config.toml
n_layer = 8
d_model = 704
n_head = 11
n_kv_head = 1
head_dim = 64
norm = "rmsnorm"
norm_eps = 1e-06
positions = "rope"
qk_norm = false
attn_scale = 0.125
init = "uniform"
optimizer = "muon_variant"
final_lr_fraction = 0.0
Each number is 128 + 24 x the weight over its row's rms, rounded and kept within 0 to 255. Layers, rows and columns count from 0. Numbers have three digits each. The size before them is the row's rms in percent of the matrix's.

# layer 3 MLP gate, 1856x704, rms 0.0613, rows 1199-1412, columns 64-127
102:164157123115130138133139095151113072141102098109085122125113115095111125124145135075138121126108127086103120112067095140096112142120118094078165114103161113135129100122093140133130068084153114
102:110158147116102123134156139168105092137143099126113144100138094142160118131130139113132088135128141083124129150070125114105160110103132090145150123198188135073120104127140103116075120096110120
096:106122131131109137122144126083127120158147150163117147135128128149168118115112107139162140107118138117083178129094100126135130116116110114152149148137126157137139155108181109142117120118085132
104:104096132105075131127121079124139093131166075095137101166096132154067122127118106092175114116106088141133108099107086137124146175113119126110087132138129165105125146110163108123106109134142133
096:095120156121138150123153164138109130105131104099125088151082139113085127087149140154092128154116123180146114119156112078152135119168141142121080109125147103119111125120141162154123138099148162
104:159173098132136099135106122132136121081122107109119101133169124156117140081126115135098131133136102109085104131138140107135120117162129135077094111082119122142130140127131098117161110087139107
104:181115114157121111102110136153119097089122134141141126108108125129097101137119122154134146112133161161120124128100160133110121148139129110171120139085145098129140105122096092105147145094113143
100:122158141140132134145119132145155137082132120141133134154162168119112117115151133110179108177119153128109113166144106114119134132123154092090130133134126122131109176089147139118126146116106160
111:134151121120121117176108118132117121135143146165077117092134119133160134113088160120133143148113144124144142089158129165099140113169146170141120106124143151061078087127110124177118158113141115
101:140110095150132155109112131122112159133138075155154139125137150115131100089143108106134133175133159123144120105133110121129082095129144114124130121151138075114147058167167124106167120110151128
094:123147096119132151125112140161129130101160132133141098151134100146119109113156127108134133128194103131099148112132126142047118066146167133113119113164129131139136157113185158122114144151122110
090:112110096130119102105155163089129127091170105138157147126073136121136128137121143140124123139171092153186097121092117132110118149122130099101128144136134127133121121114108141126162088100152156
098:096101105133123063134126122137168156154131144164172157087157162105095096128109141086147120105130083140128136148138136129115151128156146109129113100119121098108170112112121069101126117145110135
104:169122150154117096064153116153141137138129203136085091132107152125162097127136119128104085140140076135105109072095127083095125097111116111114117128097149141094137110122119134117078135165104090
097:115090155127134163115150128129132093138111125107121121115169108120123113116151109148111143118111123135130138075138097133140079156116113127128159156102146152115157114115145127115086136134122120
105:111114135110142115151123118131113122128124135117154154087128152131137103118074113157123127160165115103130153079112104121135180139105127170119168104141159115149154144146106095144162123159152166
101:173162142153158101107083093147137113140091132108154099123076120094149110114141141123122122115104126133114148152114129127121131120087136132137150126131110129101139109120143092086105125132121148
084:150118143103104132103145134166096108113118135121172115139119152172106107112149088119126120139082118127132122137126153147122107129127115133125133144161091128123125107097112158147116108111097157
096:108163111141126157106104113164089168084107100116139144124096126140160139170155117159138155143116101119126128160140094098089155157088129115141179141105085113163098128097130131124117118122113132
100:110107097153143108145124143134145145128123158145146141138114108158129134132126122140132148124124135162152106125134158112152120143171113144100123122142096134100107123122157142091134118085157131
098:082107121134135071122134122147122115108112093175137170110135153127165097099160136122150141128147146131148132132126124172132151095186154149171147140109146112097137132109124123123128112166125109
098:145103167124138105135115128154119119134124095102109078104107166147188107119126156103117108140145156134122112154144140128147135118080113107131144157169117180138106158166104128133142143147144141
094:118148128117127124087157158114152157148117117109142144107121109098166106128132112114129145127122081155136086141156168126137095098144138126117142129104118065123101138087115137101130106141168108
097:125096091112092164131102155118177175111139137142125109157138155075150150108164124124152106145138118136124151109117091118115092123128119149135130144115099092131149127121124127113117125156119126
106:125160100137135118156074105128128132110108167153122147123106120109077127139146185128116142096106109156127112117164108133118156138159145122106128187118094102131144119134061102171169091122136140
106:132119123131113107143075115147107097151152118110136094151124152128183140120165106127090106163107110147142117122148139118141117135128115088156144133114126142135138165150133137135122108145133149
100:148113141129121130076123116138136127114113166156126118145087132142118066135128100084090126121109135106137113118125139143149134161105148101129203130073109149130145161134120152133154154112161096
094:107144091117097128127145135160116129106121132142159120123103138138136149104155144167094118113163144084155152136127092156134112118142120132157110105165113144159104145154166144130182126172144188
102:150141094171147142178116097137127128127169159126101179103143102094114118126148124120157153184148151111139100140127166128139109118161120114126092163147143160154110143132116105101103109124136172
097:108161138156144158114131168104115099089113141134092117088169119179122125163131107133130138136143145115158169159104078106125137097156144159134100135085136121158129067122095140098088119120116121
101:093149133160117108117112156131119119101132121099139131108140135156120091118126091133149155109113108097105120159118168130099092110154104110074138125112109076125137165115135125136103142139094090
107:088101137086143175107088141134124126141112157115073160062143144155134115140061141141126138113083084145076154124153117208136130089139114129131129132142082140156106142109071108104100110134113139
096:144104121094081149119133151117166116109152125118137093167122117167138145100160074119137121138150133117137117102115120138123135106135123136148131126180162144139144121148131077134122074156122114
096:114119170074133098148148115148113141148146091162110091114116075121167142102113139146141142127177158135154130150138120145116120131132076071133136105117098132108132101090099120096097116105133097
096:098163080129118118107189131126147164099120115102101095132154113119106124170110135129123125102082119116082086117152111096167128133149149083117111113113153091150121122118120084116112164142068117
099:149155150146105120107118124161133148166141141106154109125127157105142155116126143078109125132112159097119105101105139123141140115114133131118132141125154107102110149098162180116105089125119120
095:144110130100143142153107125143129112138128174143152101114124117118106160126163111121121145125129134096121136141155150148155148138075145129145149171108143101110118129129124142139126094110105122
095:161108117093143154117149134141139112150109114147145131098139133131137136095140146158166147097173110098167096124100103156082140161106122107120115122148139136163126124120096164081130127123148065
109:122125112151159164124114125179134089095161116076125130090124163111129123161116115112114153102105139132131140116153162140129171155228136162125097152107125139161130111177125125096151123095110106
108:100168111144110101122148164107157108138099108118087162140097121132136148120091098125152156138130181134115135127101135113180105086135040123135113114097100126154155074115177136151112137159165117
099:103143166127120120120147143122143120158121111126155142138118140142122109152063133118090144098193135140126109102121121135100111108111108193155112131106137109084106123125111117135157102096172148
097:146145101118144110149157165143152116080123122098110174145169137100135149138121184151116089150119133106154115108125172139118091148136107079117112129152108119125153119094158135116139085165154143
097:153103127093097173097121154152180110093126106128135151160103126117111142089115161158139133169142102168135136113107105113107119124132125116098095141150174126095145145110127116113113091102152140
097:080115149148129131155126108123079142125121129089124132092121127087138122108158090128150118113100141166138131123124127145124124090111130140087131144122102141151134125106105153134086119085116154
109:166118100155114142128120090121131157113109098121131125093192138141158135126146127165164114169150156118154117133158121104177138137084131106097152117099096106143131121141112121110096131126175142
096:142091128137136130124102121089123152133133099125124127142150137116100151117086116099102100160119132139118124108054154153121138117105114115158136161119163166216049154168128104185114142167100153
091:145105122162141060102128143109129134130095178112158100129146130107154137105098161110108148126156154100182112117111088136079144128108107113159110135142112128108122145116139140090106126151087158
105:144134067141101156131134115116127131107067162154141156138137147091132109078140137098118141141155141109148145088109147107140102150110118118147147112126102166090087119093138121107119131162092112
105:153173142112160122127153159157165139094144125096124140131145171182138128084173112136149173127114101104131145149123136147117165131125087139123145106134133075119102130131133112137143181166159179
108:148125123115122133158181130142161132138112115135148130120142137145125116118130143165132134149086095148148167077143129111161120105081121111135122122148117113154131124170135154133106168145160130
109:123136124116121105149138097138105163114153179149119124141136096135150134157163142119152121154161161074129139122127116106135154123124135125156155121103089121146079107130127148154120066113125133
100:072118121128107118167099135113133135142137153126097100109181149148112197147117111176149145152125111157131140157086153112123114117160143169096092150088100160142098122082152136144156146122124114
102:132126073141157137086134150157140134127125148119115134125158155117121102119121110118174140132087129131084146087120117147136103179118150128146117108103113121137138123139174116106144166140139135
099:140152129122141128120094125117140128115147121145103129124160151136131103123194139126137101141100125109118153096134107112099119131162111127081127130176121174177111125160133140095120083115137149
103:084125113124081111131085111113150160120119137150099141134118109159126110120160140100157169143119119137152120148092140132124137154160117134113116088122118147131109120156123091114103114136132105
097:135125142160160118086091123111115122104105101108117118113117095121119115139096136074116124105126142144138174144090149119130116144121110115168130095187154115128139118141108121120100119109144138
104:108147125170136156155139121125149133141098135083132073126183129145169124095132172132158115140152159102113128067119136170118095100107119127147162133181058143102167121138157078128143111148110122
105:101104098127115115153133115133120151131154166127099126124131145105164133105189103155163134116148087123130081094127102104127124147076130102104136126114111105182178139162105101095128114109121132
096:118136115120116077080147109124157119126117111109137133164125148127091111168125096115152149132119101147138134104123109144123073134154078136146114146111116175150112108103133101097120092087146177
095:131133104159162099125139125124165139128121144089137167172108147110117096090122187100116139098124122195157124107080120128149136153125123097172130141111149131078097138108180115141138167145125073
098:154101112155120152146114090163143130106102083160155147082120103125115085145139134146120131124148118134108085102151136111112125099141099154158098112183126101126156111155113124114079165155121110
089:150113105132162131136141111109161149134094102139137145110131114118141150141132133135139166140120132130125155149134115119105149094126156129130108117138159160149170124126092087145124128100104109
121:163157117149186101115122139144091108117105151155131143126107121123139111142149156131068124131139112187097096120137159126087150116155125165149133147179094120130111112147111153134094090076163109
093:122109124195164091154145145132141115120156136135143098139131125149152133132154124134139130145126143104118128105134195095092130112108098088133133123124154129121130180122088089102120152106171128
101:110122132110116135152107106135160138119150190143104153133152120154140114087108125117168133151126115092151119120140086143098153155115126102115090119135100117122132106083099077103097063179154168
101:187184117127154105085153165142111145104111150110150146136113127118103116132097119097130163140112114085102101090147092145127069182104163179106143107118124154118142096088109150151126121166140120
094:180172171108127127143091109139127155089103108158113121104116121160121145123133076099090118121094145101115131125166103136138138110147099147113124157143122150103122141119142105132140173125127138
103:135158100126126129121138146165127193118131130109130105137077104167161123154126134189176182146113109100100092142097094147085150142122136175137111084112173157162132123075119161128098174170166151
100:125166148138135106123121105148121155099177127105119141152135077134160125132124140103141143150123170139130144114091079139129144171130118135135135126164160135185140106100108121122130118149119105
100:130188119128094137140087098101113196112127120117114144115130077116156140102118111097114178120122134155153118110117136144112143121109194128063104142129126124157162143152129159113091122137147114
082:098121137107124129127179128150122126149145160095119095132124094141117075134131103134120131108166113106104126094144148162154088095137128144094104149150103135093158132156125116114106150119118133
111:127126154130149113135175143120106145163110144151101144176090108140133151140160160110066126137127140115175097116145152105125141135129112171092122145107099141123123104132122130161147134121154137
107:142121124130100127148108103152136101119101151117097153130115152121131139108120133138102133129127158116144102117123125094104108156148081131146144133121110123131127117107138086153105102136130124
100:158082139109114104120111117087091142107145088106065109124143146131154124124150118086113111163120129078159131158057132141130142086105123135115146124095110126127095115110139128132137095161121114
096:112126125106114179134129114136121123120163101146116122101117123164123141145099131175108162103077134126154123148101165103114093157163156092136126122151114148154115090133135108082151130133144114
090:118131108144155129156168136085159095171117119123164098145130173150104115112135103120142125070117116108096137094144134145086120090125110117107068127083119112158142117112141172129127126125160131
109:138104146106124141129167086125143191132104179131162143149102139116106133105134182074160149172093112141116153112123139149121127172119093123142171164135136112124103145112068119095133131142133116
098:104113106164148123147178110119081123144115071139134118108152135106067114143131137145127159132119120094159126158116136135111049097115104099132125171165141132144103185163117081161138114172120060
090:117139143133085086171155127118124121140130120102129155165133116102146102126096122116128145093144141173164127104104144093115173117130113145081101124141127083105084120110108177134106121129090100
096:146113088108190139113102118156104140126151157138114158118150149122126096077106112130106097146094067141079100126103099112132151118127115087106094164097143106131112161171138140133074153083153156
086:121147117115102160119113108157092102144132095138167167128155102124137122131129172136104104148113093088135133110091121140113129110122135147092121135157138125113088098090079122096117154147172145
086:129087096135158111099123147113165125132112095139140116083143146165141110138137125107131146130120092137142076157152120137146145170112097063086131146127114130118088089151094139150154109130159132
100:112126130188148135157092113082136160152142157098140134086129144062136106113116133123135119141127134119108106104108148161146116123120157123134157120133132101107118107103083147110107132063141116
106:131152183149109124155130095091138133136140160140129127110113104135113123123101142125139140134094128100152147140139069154073115101151141091107083135127132141141110110167136127115140115116144159
111:124159119118144124120132098126115132157108133153141149084076119109124106101154184149164135090096137138126122146122158141126102120120102146104133100114122122112122143117144129160121103135114176
106:097060149117114122139156109161121106131121125102167098169118181103107123122153118080092148086092128111149117097117135146112092147086159140146104148083118144110137132126116105117126124160166083
106:173148107121155123107147153176159122130152110117121139126130147134111133109190155101121159149119113092110117090145090127147132161108067156169116171136151170132153134092157130118111120083107176
098:146141167101088114127176121144142169127145141099142139115111128122155143108139106123111145152133078148127130143112113124101170158157107092169128076170102103121122121124152114145136129138096122
102:139182130117121128157139096131117119062142130087119169112124136144147133151088133144106119126154140099113137101095146153134123139119103106100143138100124126098108103111124141118143087114119135
109:144099131136155147118100191151107141147127153113128136130150115117123150132150135119109167134126134181116114120153118113081128137136129132108147142124099140122105112140125120199161141157122094
106:155128181135179131102137138064103111122115105122097073102138131151147096120118118145129151102128182164088123086134162155104148107112164167126103102114131130150157111136118173130105155066080118
104:182137129123159154123107108144109109126150118130097132160132156106143117135146168089132141095119097072126102133098142142104146143142152130127109127175131107118129118170155126097105183148112117
102:121101134159117142096090118160109125088166120115082099085121134140129152149130105132136096116114125142122171147160137149139151118129131112112045112118121155114144115079116149135158165146094150
095:080121104140136124138099141140112102126128111153155127115120127126104096147172152134080132149072087152080094148097131133131128174123090131146158099108124128142155140205139131116153152153112115
095:107147140124117122118105140145095148100060140148134136132110092147152164144145080104171094164127117109145102150077143127129136105185181110143118111097136127181102151100135139065126175110136122
078:110141133172118114161123126151123170093141094113089074182102066076104127104147103118139134130120126133137122089100143117143144103146114126142130104162174101128126109103144153149144116116109097
094:116143107124136168154114154129075108119126165161119143131139155137120167085128137114128137106144122124110120113121130111102131078159152110129135132147148107143179158109115117088117147132160114
102:156136115122096115119141093140081118131092134146111131106151155126113123189149126108167124101106117128140098156178135160096131159138135122138102170112144148159114098158086124139104126154136136
109:106101127122184084116149128114147137138163145105106141132079135176175105079143130114141122096112178164111137125123120119122117124159122120166128118151110129086110058102147150142157137151137112
101:132131113146110150130118154078062106123123147106104136166115087137128142122140109139133122128124091145092079126120139111108097135106122130161127150118107139120120102132109116102108114099143154
098:104139124163101116105165153109160104115142105122092096135127127141115082098121136130161125119115098134140088120152114138128148133155181147116115168150124128104125128146145162120157126118163158
022:153131093128119109125171147091129120102132133112100126103106155086145102142084127119106103108106107143139118095108072122107102152113160144144131098126137140123106139130131125124101149132129162
095:110119115106116134168114146126110168091096096101108141135132118097112107175112126158143120160088138098119154126147133189144077107144155122105110139137084150146147114126123107122119093114153162
102:141102161108143103198114097141135134107109117152118135128126148119183119140138139156175110091091129149090103136116119107107125176140150115084187131085146152121137156096137126144097116113127085
098:109127164124116132148132147115097108128099132111158129134122154123090126129157118102130108167106116138073107127122145218098147139123153134139122099127111125136086088143125112144097153105120163
094:133116126101125129095107094132160132123115154106136135106141148073119104142115146109125146113128109134105123086120183126099121110153092107097153117135131108122134129111131136140116155118117157
098:154141126151083121112122114122120127155086085143149139120111160141108151127132101137145117138074131107121097104118107090094104119143099095146121132114142136172128097119130083150104102129133145
099:082154110178072114126179083156128154131151101086099110173141172119123160109123144126090114101130161141094148089134125134127111093104134115116132157138084108147166128143118110150084123126157090
098:174123134152122118080151145113145122117153112120128135111173147118131153147138126141114117146111083145086135167091130157143115127118154113090162115086115126113115109179108137136144159118099082
102:162121103146097146089148122137098144172104150148139089154139119139147148138174150169095181093129132111106109140138152135089126152114107180135169136132149102138119180155127120145111151108157111
104:129135089086129147104185160098126117093103135127092117112112132135114114149125103092119116138118088140124134111138082114136157128108138123149124187105108080116138106104155125156154107129089134
150:113134141097174111093128138128123126123127151118157124140167120148116145112083096148171095144146185160110137135155122149146138113144161116095089129128102167152135158083138100108125185124122132
101:098114115097144111120081086164137105138122150129101148137153133153107114111075103155134096098121153134105166100125125183109067107124112132159114112124168110119134118151108113117119125144119172
099:108148167142095128114149171143114139117092136122134127156121131115127156124117124149121133130101155098129131123107175113120142111111134106127117168092114108115115141114095166117165145119122140
104:139137113130175112115136131135130177172129086099112105100098162131097093169146100133121088110117131163133107140105108116127145175146115148096140118156121110100136132132135094133137132118155116
103:169155144129170099112077106127155130136126131113105126119120101114125139149115137123141130142132180124154083090113120125094139118110144073086129110126154125102124123147159127105117140084136089
093:135153166092112133093141181121142074075127105100121130107159179175146124092116158127133152138124142118132139094099138152140137125121109138137111143109154141147124127114081138138115104136116185
095:152117134169160112102149112121090126106113162150164082154117130128133121148139128133203088117111077155134116107097141128130131131132108130124158128132110141102104093154116147143128101103153106
103:120126090152156112168110138169114130088105144100134130139174142132113121087153145134121146132077152127116116108115112116116156116114115107114129111119136127105094107196082142115123126092107147
107:136133152110152112092123119161097106123132107102163108105127137133086086126124165079128145134126135173120119143119076090109145115183085154119169131143103146087125155126109129112103156104110125
080:119107172105140121095151143113105130133131122109158137118132147148163076116145090103145143081150134145150119140125076110081078173191119141165120111096109133142174142155172111133138095137115200
101:114128121073111143149138176121113123127111102105130123099115127143110098119115136168101142123139164149077140140145122114108130095163175129108123153129091122076174178087103136112136141130141136
094:120167156102120098122107121105122104129068131058120093122104117096131149107146079146150137119145132145135137097114131128107107130074123140121124139123117129146158110161142187110131131115141128
091:134169115104118085163138082141133136081155093106127159149145120152164064122103146168131124131093081132112171121143105109142178194122112157083135139137125140093115118130112125154114178153189116
097:130113128134128093132129136145066158133134148136126126092167111111141162171159150137120153134115090119112134103158075148092131119107105087137139127141130127116122115103160122148154144157124155
098:128150142157103171131138094162160178114135138127135128124101142137130149146118131160115125144136161127105119126158157119105165164153074101116116137156119133083136162110140121140123121129162108
114:130137136146107146136141113104118146172117138109094079104128157129153125108120134116118118078075109131129108118138130139152101108122108106132129101086084131108131127083078105127122171128187136
101:138149124117120137150123102147151134152145115124089109107130125127150190137109141080122150141114133129146152118118152131070106103133121139079150155162097095078155108154147101106110119103093143
100:120119095147139094081115109122094102110096117136165117150150152155158081159145140155178165129151108091125066139163104110123156148131106113174104106128172170132096144130147156166096127146154144
107:149110111130109174116144115147173124132118133137144128158124144145113103102117164150121132143130134105124111157094132114164150147146085131167128098125100106131159152112154160118107107111127104
091:107129129134094136134140138160133141152156193088105143107107111128096120170108125132147099136114165093163113161147076144185086131154131135177139114143129174119102161156107164128152151105109159
092:143119113132128159172094117135138145169156125070066082179144126119108155142131111103159147144073114140098111168134143162127110146138142139176137122140094114155095148160139096107094125116116143
097:097094086121115099107132086123135133096150140150126133125155122151112071109107129189153141107140146133163122107095079139131086122093104170101122120132100149105119130129117130118166115095134165
098:145155159086114113115132150132115141116150124107113149185139115114135118074115109116125153126166129092147129128120140118154144142159120110086104102124122093147081116152128144155064134072125162
099:159140170136137129149106136102111127164145089157117048090107108106092147140125089108115120097117126128123117142121122100115131117141136113116119128121111149154114142113137154135151132132102138
079:101112113142140107114126164142185123117101139151135125133137116144135133132125119125118111152165125122121124069136148149157142134135174085120112147122087115100144120069101124168160123128156141
102:143132127136148103124121069121141135184163102093144128083122189151148124104136146134138125089102160126181157081158088149133149160107125138129135113072165104134076114117099121106124133144106152
100:078127114118131117099140119141067134146083138141136154128104131131110151105100147073131114135135129176124146146130096150117097117108129094146129107140144126099111135134135110149124168129134137
098:127091152127155164137131125151112082108118132125082121140115134111093099122125148103131103122133150110152143159106126192146139177136127149168102105126107129184193136137135123117113151131129132
094:154127098115103148102124121140109115137105094144142125154118163072106126178138088149103160140142177118135127153154111123110129160153149143134140152101165113087140153156126122128114091161147156
098:107111157150150114138162132123160116126178142133117110161124119120102111133106112124131124164154097174120146115120105183125121089140139087133130144165080167119147136107128126102081116154173121
092:129154065116105177135157138105117130129112112101106110126076109107130165123128114132120154138134147095141117134105101116198173128149128140105121192121126128157171145140076164111139132118106119
094:151117075154110121098143089175153125130098137115127132125090122160113129125119122130153138117109117123143098113149133148116148094148161139128174141131121133130103106093170146079122105147096126
099:165147119124170085198116148122106114134103147143092150111101111135113089160126142144093168146140132128107133133096121102127097183146104132148133119165092158144100132135185123128117158085123134
095:101149091096100118131160110158123131168111166117095128080078135121130145070174106142138133120117115097161130118154105131120132145151123121134113132127134142116092151118114132142109071140144100
103:125121114150153108178112130107099105089079197127161090095090116165156128141096151178122121136118107088074125070129149120128143130155114150110121076134144102130144112087085142132113132108116146
105:123088136151146142119117162107179133117139100110118130120162132170095102120144146115092144138133135150109114148149136126099132089124127125126110135131102126130151087147112127156089125111119109
092:111130121131111147158140118120121151082101158124129119127118159086104143137129111121080103127086127117102153115152111143133154128110126104110074103106098131173156160121148121091116134112150132
097:209162118125107173131127122119146132133092113137156101129083131099127091091132092126122124116148112143100106161154126123121118120101112107159127132100094126141157090112090087113139137152162074
107:158151135137112116120107138129169167153096100126159148108130139151106158104092125106138117159106120135075163110124142138088130125156095115119150119102114139166166115167122122094123179145145127
089:121069079158106121142130144129141104107121139104106145154127173135160112145110112124118108158163120118118139139138132079134129164118140133152101104161108152119146136139145142084117140123130124
101:142142146141130140128131079103145129131115138163148117110098109132127128097144153142136119166116121154114099170176088133130111163113158108129136113129156129099135140138146145120122134103124173
102:148159130126101127146128147082162105149095119107152110116114116135118122125049126096111137118145139172127132136132112125118152135109129117136122100108094130091149144135124079081131096126140141
099:156084125096110109051106118131128087106130131137141111148164153132119119106082152122137128128150092075143116114126128107088175156117155143144101131080176165163121135151143119124141147118139143
101:112117118134179167092126085140122121177138130125152096087106147129134123158096130122173122103112138111116082113140149128112088141107080094114130118149104131144144114150109077117151151154105124
095:142111127156135125103145124149116110139109128118118184141088126122102131114095105122127118094148135160133132152110158108119113162157147150058106106128188116124119152168114113124099183099127174
089:137138138116078150137079147091109106111158111105130171072126108105111140078108108143108171152086123139159133083163134148163137100144101119145163124135113127135107099154149148113100113083123101
100:175149135126092146148137121138143139121121146115148138121150104117117129123141096115127172126172089133117143132115124130134119171122129125106124136090146118086141120118146130083118089138113127
058:122140160129127116124147148144116111147151118123139088148145085164106124146128104117069141080184119164131112161121103087150132086139163137156124135101119113141086166126118090084129100084102142
071:138098111149157112126181177108128097134079114100144089116156174150166205118148135078116118155116113132136088100146072133117148078136109112085107123163142098139169100127158075114136145151165116
096:163151092067132171123144112172155065139091113133119162114117140119140148087121110154175129098116183138123148089132143154110183133122119127136118117094137128138145155148047116117140151150125116
094:108157145154149114161166156146135128129150112139115132159145106132115140122123167118128109123076129109115119077144104109134096146109152122114114171107147107142152117127135066141153123159138135
092:080109103132139125086109135128130117149137167103141173171145095111151092163137105097135109173091126073124096140102131134112116121142119092112128093078131149166144122136112153120150128172088124
097:158170146095141126140092140177167096131130128078149108171089113133109132092104090190092124100117120103151117161093169095126135126134152142109135111079130145124132115108117100110148108125183150
108:119160150131133128086093187141109148101144143154129137088132168116135158095137072137123142100124049108091122145085145140077159157106113137078108150093154131069108152120060108125143130153136168
095:104127135103107115120145138129087138140131134172149103070109131099199135093166129124138126163119107141155162112144100123116115128096089121132119137107148115110160123121129121157150115155180172
093:119112102143150157140137097143103108159112145123138124119108089193114143134123118135122135192155157162104101149170158147144124121078151134118142161157129122120130106141203112113118112166112102
102:120146122168138111156154129161112117133128117147143143148164127124156108135131109100105127148134135153139118137156128158120139122165088122138134097127107171113113112162098125113100113117107106
103:138105131149132139104126148153148129123104099132111164115136127102133125097111110131153158122140121130154138128107148119133104183130147108124138109128134119119125117103112142121145123092166161
112:124147085113136151131156107146136130129137118100110147088131147138155146165114166154188133093101144117149104108078174146122148114127149132136105097125117159122068174144126133136076125141079094
097:182144106086106152131142134123129081146153076154087116103121107132079117122144140106075108164136093148142172110095124170115105156128154094121100146152139117141109134105111138136132115151119081
096:134140099130114081149145138141124105139102120140095125162112113153159124095131127129138121093124160136098126123133150152130172117111119163115120128149078121120183110131106081117155141130131111
102:130125088139140163150093059114127122130104127125150117142175111090133119126121154133126098147100107066093105133159122101134168118134095118118138084164101108131174117152130131147139091074168114
102:139118131145144122123133091116132095078124088149172135169100155175115121163109134162144138131129131109144107070181158100139149157079116159120158083094133102118134146174127097129136152112131107
091:131135119126118095108165154156112117110086177116133119139091141155139161103126100109156113144086099106132105140137133158119123140115079108136114149147118126110116121154171090139099099092115148
092:145113101137108135130111127104158114108146104106166094145131116121122124146118112097108178137149131089139120096090132082128117105109154085135141146131104149126115122108110125137129124075147144
097:113182073118163103104156123150125118129085120140132159124078091080132046122110144125136113105109123089132075126107132107153152109126179121100119132120136122156178131084132139149189131148117139
108:161135133162171110142126117137159150127134112104131141149142123164108110148154157094117141136140133116099144158155134160090082114145121134084120126073102146147148137106149165126074139090117101
108:128122096145113130161110095126125132140150136091130097154116112130138114122120137157123138153119143099139169127151110081122085138158103136183146140175139067122085156116140118145125125106167138
093:092085154137134105050087114124130152134128102146110151120093108114125139121114130124154140085192116079141140132141143135124143137128178135147147154133133128118121115129149104127154142125130091
098:163082138135129116115115102121095104104113115147141139104106138128095136110169150135135147112120080083151120129088140131113150130137121099142113146105113159084121095188171129136118096105125176
109:153112122098132161150152152170109136131082173171073122136139158131144143141133137153128131126075152168129124132138129073142144107111111077130094093177096088118097116118078145068057131168105133
093:160096145158144138133130146123163141122116142120113113179144165061106121125161140116121125098157119140114122128094108158150141164116116159092138126145154155076182132127141103136081127144143137
095:092156132117118165125106132158083138156152093138120118115107095139160128128131112111114135132078111137099125095130128148082158125108095146129170111138133118167139090097138090111135088107091169
103:112151086132176167187099148109157141121125164181090117116136156099119101078113131083111129142166152111103152126096119154151113130139109136110134106180074140130129144118127126113140110080140138
104:136118182113133123088107061130133128119148151138138140136124110158111193107091160168101116096126126125164129118125081131137073084139117149123126107113143112127108138113189124129095093157125134
093:124063079115179130091148157112129114132149123106116101071106105131075077176090111102125107100120125121145100132143127075102149155070101112110141090116131162122158141139112127145135122102114107
113:122099133137129130121162086136147103126122144157121124101077146122122115123141130135117146120090076105108068113120174105139132147140134155119128118090079122119138110127183123099158118140122098
105:174163074111152111112137139097120143082091176143115150071129157155111127143183139138093115108122148154136131112127120091094141158108093150076157112123155146130144119160141126121115126106125129
094:113145138096124131094111103114081123151147150134184134175121150129135124134122148161139111118137123117148126099120140116147136129125140123126185085175135110108160140110126120155090154141127113
100:092168155096110150136166126120091110151107142108130080079137116146180132088102100065124156098125107132079117101080153118153105133109127115086108085133149124128145161109117136113133104121109142
084:124134145121137124104091132142128161109119116099127117159143141154112084141150111165142084138138151116077092135076131073164063173149087146144132145168138112131135108161116147126174117137105097
109:120102126170111122109137122107100120135138114107119096148149109099107109144120140145136151134131172075158149117128172101165133149154142122129147145140165133138127112097099152168127092088116128
103:155127102141149149150148151084113148127127103113142121122144090134119135113114061116162152151154147114123111125134119173111139128127129140138131128122137114142134154068123086100143110115176157
096:177115147148144126169123103132182137157107100150080122131119156100149131150112131104091148114099133117119120100148144075149096166129150100149131153069149137091138132175157098123170100125157136
097:180105102115121116108127118120161124144146146093119115106155093143111086129123100124180118101138115126145124113124148128117126116152093150091109116130104102105110148154144101159106129129143109
109:144140088135058136122130128169160097111098112108126142103140151144139137120123111116108130137111159113144169134083133143120178148119116146112101163104063147136137136119179183118140159103140133
101:117155161102142136149148159133147128129156123101120126152136088117138099104124098139150109132124162113103135099138153044110148156136151165137112115156169115169079128152141117123128121084146138
096:141111087140136116182149142139138109144144154146106144131116131102131139132101161099110134094099174138088127167146119100146138135133086107132133124146124093122085091121099105085118110113138119
092:111100145151094110132084104083152133103148124142157128097147097162096143151121110146120123135093124137109124102097143136110116090132204131126139153116091144070201102116113147104146103091125121
103:107122143117131117146147131104122176089121158111112154151145115100134148116094151142137173116127088160163134121099134150148178171116099124116107151131157151107085134098142141128075112110132134
103:152103111141142099121160116104110119145137155101129079166106144120143102133100152145088098113099108154109091146104121132140133135094152118110179144120144093090122157128106104118158162166135123
099:154166123118095124176113109122133116163116121099140126111150111151149125141118125055131133103141192118134117111105124145104104156129120172140156134147132090118109137092117128125106114133141178
097:157133131108082148118119084144126114147098129132159139127097119115078138109114125129135128186147109139102127115172128131132082134160105149077143152126120145178122091112162153100124129150125105
103:102092100163179136161133087086116130139139126136140105136116126125175098144149115119128136115104141126149124148118134126094162120137109130150146132149135180094118102121108131130139139078155105
089:136153178135159134154130103115161150080072103131150108086103115107127125157130171155172113078169097159116144130096152098111159150124147119115106124135147096103138066189081143156115097145133135
103:122118107113116121121090097118086132151126101055130126099107159143109104108106162120152107103135146130101140134154148112128111143143097132151101101151117099062132110125152162109136153105126162
100:106133134150154135107149139105119104129090137124081104126107140142150151118110163126155115123125154133104120098138110112124125132106141113152131158150114093104104117141142110127126137147178130
117:121126132117164131157121158080091148132105102081111081147157153144055123117161144121154150122120133102121090119143120155168138138172117109109123104104121128107131113140153099075124112089135101
094:107141095142127150124135106126128128096167161149145129161179107134101135164124132123157147129162149089165116117150116103134127122121151124156133091089116101133105118151106108121160119117155179
095:139133103144151092101123087133089117154104134117157091119079103146123188083162134097137148086100109138098096101096129101095139129116142182137188115141109085135142109116138135117140154111157141
092:095151126155115129111091146123091119099108102117100119148109123178121114129147112106143142161068138148173089085166147157139103130099119140148136121077137108093124118112099154133124116162153105
107:133118143131124101139153133119084119088062116170151116139162142145102121120170115129095128142113132114118135106117141161096146114173113092119119109168148159146130099130094112121180157129120198
097:128074146163125128109162094149116104113150137163112161156135112138121152137114174133149145126093187156106132149147157102139142147153082150096143076107135113111102147120120094151123100126158148